Part of a small language model's weights.
Training: a variant of SOAP for these matrices, 284M tokens, 2169 steps.
Each number is 128 + 24 x the weight over its row's rms, rounded and kept within 0 to 255. Layers, rows and columns count from 0. Numbers have three digits each. The size before them is the row's rms in percent of the matrix's.

# layer 17 MLP gate, 320x128, rms 0.165, rows 0-319, columns 32-63
095:151108163161153119142106155127131114141128135156085121110159155131102085138136163110188130130134
108:107137113137121131159140153100145137139156156107130112111104125184088123149109138136102121083172
092:162146125125136079110133172120108097138138134114145157135125132154173119125150136132111139174167
106:124100121141107133150155095130115079154136093101091084151108108149099096102089180168122148188130
103:090111141113124172123109112175124115086166062104119134126116166121134111146070103162112146169129
097:105143105187126162164143135143108113125131137109071147127128100126136121120124094074194140101111
099:113147130113138143128168113149181083149095151144077130118177115146115112115142126152102080154168
100:118113113121166118136166170103128144144124098142121121151099086133129127121116130135136147100113
104:116083095114131120138105141174086100144153105137187143114161153135138104158125091124089105111128
094:095102136143146092136150116136133125174161144107103164146137130097075145132132125137189094126122
100:096091117126096105135160105090137198162152121149117164160114129138146138112065110124121098140137
089:105115154105142158115140119178100149114094128131051125113182107092158137133085127108120160062144
100:143119083157110122146088109146122128137161162130098130123119092111120126165126147130158114183138
092:112090066160126181154157126162147106142085140128102100134122158100092137127118146100105161114119
103:118136117148123110115155155150119157125140126105074155137142094118118129089149083136133129091135
096:081143107134091132171105130104154134156150153099130094142134117139118100164133166158173166147132
103:191071141140108128136155130113115156136106112121061169125117154116093109156143133155117120135114
101:119107103178095131151144109129137139136140118121129147134109111155147167122151121146118163116118
100:118145105135149098124123114130126121082135109147173141077177143117133131134184170135143135134153
096:157115157138155103078134167119122135157093122139125111101077143091121108145107130140086127079125
099:148124135109049123111171142129116159146155114108136108114087143134092097117144119118103113154134
101:102098142141097108150155140099128110092170093134123133152119099123136133132103123150159123149125
105:142163112139137148161152106104126137127142087111092091134098103152114132127089157148110143134103
105:110128119155134151151159128154126074154126088136113159123144154109163121105094118129124156116092
104:157123108121110088131090106119124149113169178113116097108143119141123132157130111129082122142157
101:149121121130118119135115106166114122097106111150137111136130117126134126166136159094136114160143
106:111130093153114128128124128192133083133138070136129127153083144121111147112149130130117132118080
094:153112134143146175106161110166098143142132146165150133166164087133091064138141080129129139128138
110:069154125147152110095086128123130081111119095123108171113130113124111152143150130127140118104144
095:128119130154151136144136156096141121158119122122123054109160146130101157145144112162092117089134
097:104164093152152117120134094089145099151099147133082166110110109137111153088100135155107100125162
097:047112124127111140162139150093140137113128127125102127179117106134090129167143111122128150151132
094:135125133093095125079112096131102109128161148152126115132087132160130144109089172126135106121099
100:145112122133153122164118109159108149155125162157142155131124167105141109137116122131130149150113
102:163169150077078087116095118126155141152128126089117109166071124131162118140105103097101119116113
091:168132113135150182162140130130082131098089086111113124116139079120119102157108103162104100104142
105:158098137110165107142123110153103099120153130079115140160133155097108114153137162111131141092134
100:115096147117136127118108139083115137108150118153085138177103138118158147098115122132145123151112
112:129130092146164151112113139104133116157123170147167158121171155125139160142105168115110124104134
099:178147144156132182165117095123125128165132099134166142110135157136139171077116117145129133144129
097:168159148119101136118135127101132123104135142155092107098115122181115151122139123126115077116156
101:090134148171146138123099163131106075160158127125137185121110096087160072149116113101122146144075
099:147109154093135084124117137158109141146112124070105134105151156125149108130161133148119100079169
102:147151141164124117108120134140114116061127127157121188135120120154130134188110125161122110131081
096:119122144153075104099130073138155114163137135105144143149116124123101130140119137124116131134110
093:100091118126108107070125136162155105148138139083122133122133144117162125137119121130091123127103
104:095126120124112132122121123116082108158149125183127099175093110102123149161116120167116162147129
095:149142141141141114064121151140132154150131123166110107147127109075155109153122127098128100110115
096:158144112120125173124077148157104172114079145180149122132125160086142126094116146110098102105115
100:132127121071141149119108132113125130150124145153107158137159189164106162142134142126133138125132
098:151123120153167162094083135094119127155160099136137140167111147156103132162119132127119115099102
095:112169149106134126138129112163076126108114153141138132130140090158099138157194124127131129128114
088:151145117109151156165142114072140148163095154137107139112126147090120132151103128109073150100110
101:153122100081121129116125139129110158150145131116140138152116099133131123148128110154129096072156
105:097149082151155148142172156150072133118121175144146099129176133097131147101114131115130106158168
110:172144129138128157136143118161167099123127140085125121173103128144142136125120129119129116109150
105:126111123087133090164131129094088116111147088141122145133150137130163129150128171149098157108149
106:126097117138093117142149137097108129138157113103112120095123165110115101156108111164127159080161
102:118126125125140117151145118172112130121160112106165139111122111109133106127142125118151099066101
097:091118149147139114110104162084151128158151126121156116120126107138157147126140157135119131167100
097:108118089104131103144109118134141128164137130146098129109149080104076111135142118110174192129127
101:163079156115107133130129149112137162148133103161178162143154137159134135146149170117115126123135
112:143144170109115126135087090148107126135136134127063163124134128106189138134149094150134140130167
105:129109104136128179169115100120136140127166135095136137114043149177100101116147123130146152118139
098:146082133112133087135130127116195126127140112111105157137093154118103145144143118099162095096169
105:076121107143083125106146120160124086122134078165131124126120138097133117161174100082115136167133
102:112130124167118099132101112104114155156121124132139098179126119147129176164104143122125133108151
101:121077173097108119120175146138110207102077109135115140105094135107151119143143105123151146118160
099:058167133151179126115128157130161106174175142093121133121107168084104116112109111173158088144089
098:145120135135148132161164138139143130133119146137120097149108119154143170153110147137144161119151
106:137106116096099137152125149126145111121122129116092167136091122090078148134110151167117126142131
103:136140116168117144154080101118132169150127117137123109105129145150133093114137125111059139067120
108:078129097152104101157170158124139116121139123148103155163105135121130126135131133133126079107129
092:094134102155124135149121179130158073131095119070115158187160130133146124130152144134119115122125
104:124114152112093145169113085151112156090148131170106135141080098121136116082142103140130120107114
097:132084095110144135091085126128093178100129063144117090108126142161110109122150104104082096129166
101:106143125121125153153163135148109135122095083139119163142090157154110134129085098154144145104139
095:148092086145168177129114118144105144155131109116148118109166133157124161136087151158159148150156
071:158140113114186112111133120115154099121110166134129119118121135133138109109138120127120092168096
095:131102118110138092130129115116138122131124097131130153136113120107111108143139104121129129128083
100:125124124133148130133117142139128126117184120114085120148166165188108142143133136088125138137093
110:153128131137085151106096122129158113093156130142131157122127141162105111120132136153069123130135
090:131109100097167104073136090155145117109156096129125143137103112152097099155101127146179136120129
100:120110151186150129128146119120181157102134094114095112108108148140116136128113153137102109149080
091:134147136122140118172123102161175124146139098125113152061098133117158136166084129149110124129124
101:134170147140095171075124104086142141147124123143106137128141107162097100150133145141152101129077
098:131137120171105089099120077056129112129127089119137097123152122082162120190147140158126136084173
098:143109163111137162136113131086140143169119178150104100101145102130099139163125115130130147134132
105:093158116139087124099108109165118136117161127132131067130161156135152131193120123108146105120148
105:102082124149066136159184157130126158158125126133107134139151131156128086126156166103143110094123
101:123111126122094114100118104127150142110131129119125149156122133131145125130089100146126142133150
087:148079154123139089152140102090150120104109137176135090155146109110146139168096100123139133140105
105:100162126167109121133134104132162089128115098169149110142090144122157138129135131140146134144109
092:094106120106154143103104112157113139087162129149070111117116084172090138135137147121128104112163
106:112145116130103129110146087141088136105101115149109091153155101152190125130105154150151128122121
101:136122138130109120100081128138152099124156080132101155132120108106190079107156095116102132137130
102:115130078153118147103139133130125114143108197115102182107097139168136119139092161124124170127098
092:134137113126069133165078099132124131134112133114155097115121099152127135134114163175125160115122
098:110158138089180123147135151144150119138104116100092146161121077130132074149160127129104158104128
105:114132101144131149125156127154119127111116146146177107122138082141132121190144132190096146139138
096:095122175141114065145145127134124134066162147114117131141153136153131088108091077107133107120177
100:144140130136131144152133147094116101133137143166122112116135150173175126124105120154082122159123
093:128104116131145113168125086096136149134162105146076122078151137140148120166143120095117118130143
104:128132087114135155136079169135138171129157087146128129092116126146153155119149124140094159131117
101:116115128113128138117135153149116121154126105136097146134123157144144131092096165103101118123140
103:120140143140096160122133153107174107119143142145127132123143099157131091141145126122128161137083
101:160141124125124122121134134135156102172152087134153131132135147123153181133139130177134111122128
113:141068147128120111108137150124113106158119107108118102139134162173129145094135122128115143116152
099:118155149108101112111101094099110114123139126151158165104126113128110103130139121127122130123120
098:128170117112145140157112129134111103139131152072113156118138145126138092155100144082087131122103
096:103088092138126139125094125135115099142166071099116117161134151136133122120151104148100131138119
092:099110132132130098161121124169111133091107141128167105138179099103132155120097132173187156156110
095:123094142108163089088109087079135140114113154130134089130103138137115132137101130184117118144109
098:134126113132132131092141118113135130107164143161119111144155133092119143158069132149105131103124
114:113089150136111115113134109114146153118103091153127119134115083122109152137130135140156142125132
108:148091147095105146132100139086110071179126117128121129129100122132106127139091145147133123087131
098:144143091123124130147128145099106119152148149139125174156114124144110123142142124140129117116102
099:161151128145149102152108139104107105156111154124128085153106147161148131140104123160127105128127
101:161135139079102112151124097098118071141124123096151134132079138108109141135151138113138133176141
107:112147135110095118116114134094143129126138110117103127102126164151167120124126160114158175111192
100:156116144125137149129097124146107116116132147159169151087159169146157101156112176133175126088143
100:183126159134122159113124137186124165158106153170116174130113127131156121149123131102112127128136
106:137119080138090142092123112116117107128134141106093104154119111139075109128119157145108125121139
099:136122134119131102123123132093139135070137130141175133132125150141126131131126147152101124142134
112:123120182160075131149124102126103111115129123171142095165103101135105158155111093132149099095158
101:161135093126122147118095116095087118088147130152122118130186100134133124138144161119110161086075
109:142100146132128091177131123145128109098139088149167113126137111131139121106091123098112118201143
099:125131100130110104148133171170149154117149153162130155107104145132134093126147172183101123167146
097:076143147154108109115174152142098129141073125192140121148100111139129154181117133104103099153143
095:126121136157136110132154125100158137158126102123112130127139162103129135119098115160146167124087
096:148132144130126120116121103146138126123098135147101165129109154097124125123124124124096151086148
092:133162123179129111138126110130122143158105139126152125104095101117083132105110154142107155143117
097:128133138136123078114082151124132136110135111159119116139146138109096157146133129073100114109124
107:129124129126119105113093160144128118135108140134141102142084120081091149136088146153119194121134
119:116114105145148167080083116126114124114117151114175113098134121145129119115144170078124087112128
108:130162134140110114076128129100131105112077099131131161088143115119152100167167105129104137109119
101:137147148130086109135109142086143136141079143162121136095100115149101178119107103126100114139118
106:080100118129076134072115159139096178135152067100134133138085138126137099116133076124085120112119
102:135143179117148135144126083140099128133133164169127128107122141161139145163109124117101129161094
110:131153148108089121160131113109110111175154123135092138113121146103146125165139155107133123141111
095:118109161131097106107112105129118101133148104097120126134135109101135112155135131179166127089164
098:138146114167113133146182125130095114112113123132107135129127134134102064127136101107141110122125
103:124053110103158149133140128159085118159126115110185126145150140096124104125115129105116119080121
094:073148139172089139121121112111082120146122102111115130107096132161158180162095140110106129125116
100:146097113119106100133079153129107125123139161101111153164151106124108134138088157117154186075075
103:105156148146110139124160133126146102173101120131145106068099120140133098126123137162122148114183
099:089115110120146106133109147138142125138073119148085150169085123126128119150060137131121071105106
096:139118142131146122127119096159130123195131112115072211113061157121116112186086143148092115099121
109:130156146178099123147109148142120059120151123090147125112134134124100173127134125155134096133127
104:186137100127111110069093089127104144157125111109139158114142097145144106144158116123136164149177
098:126123138140183170131138092162105092167162137104126133105160160139175104146127165167153128150116
093:168124107135129137093158108116125125094134117112136110131119098128175106152127100122121135143185
093:117119119159129093102120109122125111122170133123146135108124153148115136116112118064096111133124
099:142092178124162123124111124113118146137114137176094121117098095125171153093099116148164136136174
094:136101094090078166101113136123128091170131144101138131128142138155133096124141095165107122122096
103:120112164114128186146136139124131125135091154100112133108105120133135117121114092135091108157144
099:186149137123144117139176146137142155163163112135150125135149178124117167192137142130155122109172
107:156142139144109123148157142106164097138126105135143108123117132144179157128071171097146141160129
104:102168131159136144145085094106125131155116159126089143135137156109129165092152108149125141101135
093:131161119150115182102147134120115140108124110156171135177109121142134135146146168105094103124131
101:114098120108113141129078118100099126120118104125106159122121110124153157079140171136143170123107
096:131132114081086139150095119132109118136139133139133094083140099099133115114108155140107094120149
101:130107104177103081131122160123134121133147094148101128170087120138150124118146113159115127140123
103:158163118126125132150119115156138119103175094103116124157129106149111115110105146124173060122128
100:141125120103121132170129115119129108137144104093103084111139106133135112101119134147113143109114
099:194125143089081113171079120153144127127141109133127142127116117161135145144169155140145154110152
096:135086149154182155119113162149104139134121167112145157126121148139088122134097107163148146110079
094:138128084157131122133144142162137135134157160155122146133129161126185138129149130144110159130104
102:158104110117086101150126133107101140172128145130156182137120095132184127104104164072139145123129
096:122099094127109165165152131148147168120119115167106124125119102142100141145158084111099111153136
095:126106076123131167142142096116106129104111141111113150151135110117120157111114159191120135166164
098:129077194160129164165167134093110107138123128137115108145122111120157161156146089111140081110105
105:076113115092119090151133141145161112157125154124136103150129152112094128131167136095125153106113
098:142088134108109162145116153096118118148096166070100120131154145130179088110131203166145132170144
093:146153060102098124114143116091092133179123137151113107146157156137158109126131083107128152134113
104:116116116138100129136117119106129096176159167149109143094101158163093144162115130148077119156141
110:146133123084131162135140108135138177128146122153105110131083159138108117113143078110144134114108
095:129156146100117126127121108131122133148114096110114158123125135164125104095105099127138162152128
095:108131151103123111143152164132107146101108175169152141146161142134142140138143114128146141144169
095:195092118090103115118089107145121128166155130137158177096150166131134141167132129151125138139120
084:127131118139120159101149110119104132175139125143127109093173129152179127101153121147097123136118
099:094092154144116152147123174120139173206149149126120082109115127130148146190133100089101121105154
087:125107110135142096097099156146136144098128135135127149124090075141172128121119129124105139115164
098:146160139100098124150142150118137161166096095127171130108096155164096127125100104159141092135131
103:151103134136175172132099096122134133123111078074098135086131129168139129155128146154158112156164
095:147132130135073132080116157125093168156115134113082120144054111127074153111108075106127077108094
101:127120131144100075129167120124181130110127117168097113130095138068131150156057120108096140155163
094:182113085143087116072122144101117103101127138153153169122147098151112122156135097147103159123104
101:145144107138126175124171103157146111099139145114132149136140075162150168170082143100143149157154
096:148135119133146140116131171125161161106154098114099138147127126115114162123118097139150185133102
105:101147130200111159137126110138133138101177055131112174083154129167113124106157139152089133093143
106:131133123102128141090096118172144177097180106130124149134137113142137158166128154117169202099142
090:151119164124129140180108142129060163162107137144130127160157173155120119134119147165127154075111
098:143100118152175108068136143132100142127158156168100166136116150129127094158145083135089122116118
095:116149124152132142147126159125104095144120101122130107133120139206145149132134140126163114165149
097:093125125130082140120110149139120103093111119116120065162160072103123164161108151101148115136141
111:120140118158068127146094078076118094127095121093102127113112134162155113142103106104130141123134
094:123074126160131120133143138144087124114090154149151104147166105130143137111111143101129101110141
095:095136093127119150126092193130101135112146166132112173114148111153078144108167128177141135141150
096:125132127166090111167133111147117130117128102131123143096109104079152131119114115163134079124128
095:118116112119101122124156106097136122143133108120136133090138123150172087159133097090166102090132
105:159115159103110123104097157109105159160111126125119175101112091125152168146128105130144125131106
097:130138108132129107131159143143136142173086142150093126130145154114134108128109169122149150150160
099:137145092125126145128128153135124147171139103124151134134126142095116079143105174119111109133068
100:153140112162145128148149126169138118167171143145145121095142137113151112150165125144135138103123
099:124113087159136118124118122170087139103139134124149148129102138157087127100112096139096124124113
100:121061115118094146122151127142130148115184103140142140119121106124141072120159117146116119165114
099:103122128150116144107112091113116141142165147147116163158141090141149150153102106137126071137112
096:130126111103119139102131124122103144213134117150102148093131133124120152130146143088147085141146
099:098132097180114151118098110169083154131121167117139142126133115179138088086105121125091071135146
104:145118126137141112169073148113174113115102126113115107134156107091122113148136105159143101159121
105:139063147161110135141100165130108145125154126151125153136125103150099164169149174155094083122157
097:179113128140091120135170148122125111147105136110131124180138138185123116122073115112137139149095
100:140136141119131168094117142098116168151148132139147116146149170143132136117159125116160140119121
101:136126133116117115173135171157121088116120167125135115081146119127121118097122140122136115167111
106:129116085127164151124147118121116149154135132105156093155132159106141080109112173166147107128116
110:143184161129124133127103170127119117155135141147094144121159143114124180110130181145122138131120
104:135105134136140170172147135126163085144159072115111123109107078122146106110141138134114153134163
104:098126123106181133157105078113106153155139121121139161150142166145138158137142126145088184140144
098:136100146117115115149133144119047152137140094164068144101140137100167113109152132122117131120141
103:130154138125164160118140175138097108127106077105125076168090113145162104124124137096104117131103
107:147149084114107150136128140139151105155081109173146094087118105174120132139111150111120129159187
098:099122142129150093101081104148109119098166168125113127160149125089117107135117134065159115152133
103:115084105125133128144145155109152133115122127061145130132109098161147130159152161121176144087113
100:119131143110093155144130128110125092137131103143135116158139173159182122135133126103094116127139
095:133138175104151176156161117129136135152088083127162134154142147155119161172100173168133118113153
109:126161125146143101141123135158105132123146142126171131096090129142153125141125090130121138117123
091:154128055140124151123079157143116168094131140130149104140098120115152116088179116123135128126151
100:155130096148146144162165142159108145109130124144148185103115126136158117140154155107128102113109
095:128137133119165128128162148078147112131153144129105114069117153122105128133156148151139107139107
104:154151178125165154100097115130100185124098138125108103124137144149129129124121153125106046105104
100:117114129164112142165144110157115148112112138116122134116141124121104121138093155138117112158143
099:109123110103133181142128146181142122105157162116112110147132171111143114137124135104107151133087
102:170135122128121098106138161118116125146141124153156124107157147109134072140115133110117137108162
102:165145158177143127144112160160126147123168152104160142083141096148149149134124116140109105166133
099:148071125135106122165076081160082135110127126139120136124089123130132138101079099102149098137081
093:157086130140147126097112103161153130152157105107122151083145129110155100142137151118114155159145
094:114072142122152109091124140109188129124125143071107105158097183159118118126063142134087089134109
092:125123111158171081152134161163120139125153139159113138092139104167147143143133150167175165110130
104:131181141132157102095137127162142164152164134082107139160112132177112133140113125101126132142138
100:091129110140097101092146149164131137135133122119119134137112145153079120183119133127137115129142
103:165131092114144174176166103187087171134095125125131151153152155138109129152147121154147116115114
104:098103161113111129107151138133101121116111159133108138128144116146111118115126115106135117143140
096:133114156154132140093137196136117128108100110165121174126135081147150136101152168064133139109132
100:164127128126123165130122100131152137156137164117169145088120137126139147195122109165155117102143
103:136110131137201127097126111154147157150165097125116153130137152150125157135119131129098092106155
105:119108146068090149136103126149106159134169136183140140177138120116103136101166127123128129149133
098:118101132096104160107114151104135126152145102104143121145121150097135140138109075142151111147143
100:132162130130151160144124138131133149138095128148101126100124143096109130163131144180118121043092
110:119146167093156079130104122151151176161169109126109151113150127123126128142147120112101145125114
104:137120156147093098120077134105134143130094115170106112166130111136112140145129137116080086153094
097:133173166142144143140121142138066132131115115130123137110092134159164110151120110148106155133105
100:152157145182127139135126138143163154131109106110141121169109125184180109117137146127121152142090
096:069120121174120139166115100110135143158139067150127154117150160118085152110094078112146119160155
097:148106122113068157144127146111083136173135116110132158181121125130134080138123133136121160137110
096:112127167105152150147088148104144087091110133102104151153138169096163080164123095166120164120141
086:115148109142134176095103162140126097162104125145111179095142122159105114142110160151137111139148
090:144161181155121116133124083172092147125113136169155099123127115108142133123114161130130133121141
101:132161124136115161115133177141156154151091144085091137133167110132115099129145104109123120131155
100:166083113119112109119134125153143122108157185109115128117141101147111092157138160116100124111112
100:127144110135114140125088126132147106144106146156151125151057105144122147109131165183154155097139
097:131121144118089139112100129154087097154140151129115128066151124098156107144162147103153164128138
107:126134094157112114112091138135144135131129097083068145088099095081118191166125167132143132143134
102:140117116106147111123136121163151143151134108120123105168125116123128141123102100126128149164133
093:142104129157113125073089132113111141101123106133082133162168085127130110162115155146109122124122
107:125151127171124123134158148083116158092140141181080147169116131130164120123145097136129158153145
097:147171112090069121134127137170149149094134108136132096112133161069115185142110129105114097107102
108:142111137107099106114125154136083084128110126150110140193111079109121136143102116119122072107124
098:125130122150141138129122136076202088147114116111116149092167132130095120162118162123138137127138
101:137127147139120139155151075138102127184125145143117137136139087124145176164103142088137141100155
100:122116149158126146080101136104115103147106151163122129149138087130092148118137134077114108142127
103:119109155136108110131141143150121158127143136120136126083126120068117117103146116111144107154143
095:104148134164133155130094171111125132091156111100139143116109106118098153132145161122143071119100
093:080100142136091141107106097103115142190100142089141154105131150169106122121093147158169126110107
100:119124120157148111124121183133148128136154126159148168091179153102142155118079141144140123130181
100:116134125139107123094148128080116120114127129150141208091118148144137095115109087175179144082186
098:121135142155098137104151142168114126156141110146109111122085095131116127156122123141119117109170
101:143122164119160148114136165143149149188147150123108170133078107171143102151099155149129143106187
102:111098096103124151154108122164115156141081097110146124148103177129113152121153139137133142120118
105:143105093122171148129124147147152149135103162121156138118128143147134106102137116125118121137103
095:162080114083099174095170114129136175142125085103129152088140148151128110108106126138112122130108
099:100097150133120189150132097108092125121138127124075146150141147106111179137093169122178134170126
104:172073122131125135121161172130168150109124122116117164109151102125164117115157142157111110169125
099:162092150098161104128120135117120102168142103102158132082157065139111104105101102117112107133101
104:123051154135112151126113147122148170127112114133139109125143149099145121120131118161121104127135
099:135132138115150127154130116128142112124174075109103168094134154125158109101093101142145119164111
103:120127115115121147121092136101146132121149124099142141117132131110136148169137124184112153115151
094:147108131151109130116105135161146110153100138108140154175106150092155108109109121118167145082140
104:112107135165135143128096137097095162116103151097083115124102142124141165123094147146133166124143
100:123140173141131149109109166130136124153123120144111140131129120111140140122093180164131135111159
099:117124120123143130115098123133106115143124121130143143104129134074155103160153134151143105146081
100:098164129150086160134118148092091106126116170110139116123165129161149154152089151092115151128172
109:116128169112114135154139114143130120147153120104130103156105124131117158121158101142160095096137
085:155144137165113155137157149088071151109130108139098100129120117155133133096175149119121124132102
115:121083177118117108143151124120132146144163126111099122134135147107076093086142153176163146075123
102:083125132127121140080110174179142115122156101088087127153136169151121153152133085094166148118127
102:160104110129116130096100140141111133128126147109157134127124174128129111125129125119125165124097
100:145096094106152121103078116142163131139108132115129162121126151187129101145084124116124134157124
094:095132115162135100102110108125108075147116130087130131121163113132120119107069134115111157158114
093:116092094170151113089144154136141114122142130147086133163141116091124146094121141117099149146122
093:153073126124147095127134163134098138107121150128114127139143138199113098143134134129136113097150
093:135117166130159152143149110149102129117145102150098134126110155113180148106136110096153127145151
104:121111146151057138107134071074174160163150136136111126125154186115140121137132111172121132137138
106:174119148129129129119080153134156122143152095109092117109112103146115122141121114087110142155134
102:180119152128103144100106140108133158114090205092089100127098112147100112130130110157122116137145
104:124112163145111162139157159124173126141149083110109135106148132121137129137156126151142078115109
104:162146105136117121158165155139125116099130123142121156130140097108094135128089164177115108088152
095:159142089120089118134119152132120154120077174117148091156136116133141097170109132130141148132155
098:074132114135143126099084142151083126132130102071141101148143088155119116132119158132113143167103
103:151167136120096145090119124156157137152148117136118112123099123139106125079124117116148149099105
102:107123110116129131110090147125112140180103148143132126128132127102125140067130104139118126145143
101:157137097153097164126173077104135108102166097119146136116125159142138133147123177074134139118146
102:170149145111125127140172128144166107152111099153155128158077102163108143165118120100108067102188
099:143135135143100106135083123127105124129162123089164055139138140121152153099147165109110138101113
099:097113067103144107143116108140148062093149126132160153146152129150112117150155126136136103103135
099:130148121143124137142114106160144123104135073097121131130102103160099157127098128115105184144139
092:143118168113177111149153106126144157111127174176120159132091103128106135123107137126152165124118
109:124130105116083125117124092128115160143146089143099095113147135152121128109150158137098092160146
102:163131132121125159123132111142166124101155156140110135139116115144125124086134144134145152139135
104:110114107148161134160122157109116110149141105075119087095135121107135137151131173152131148126149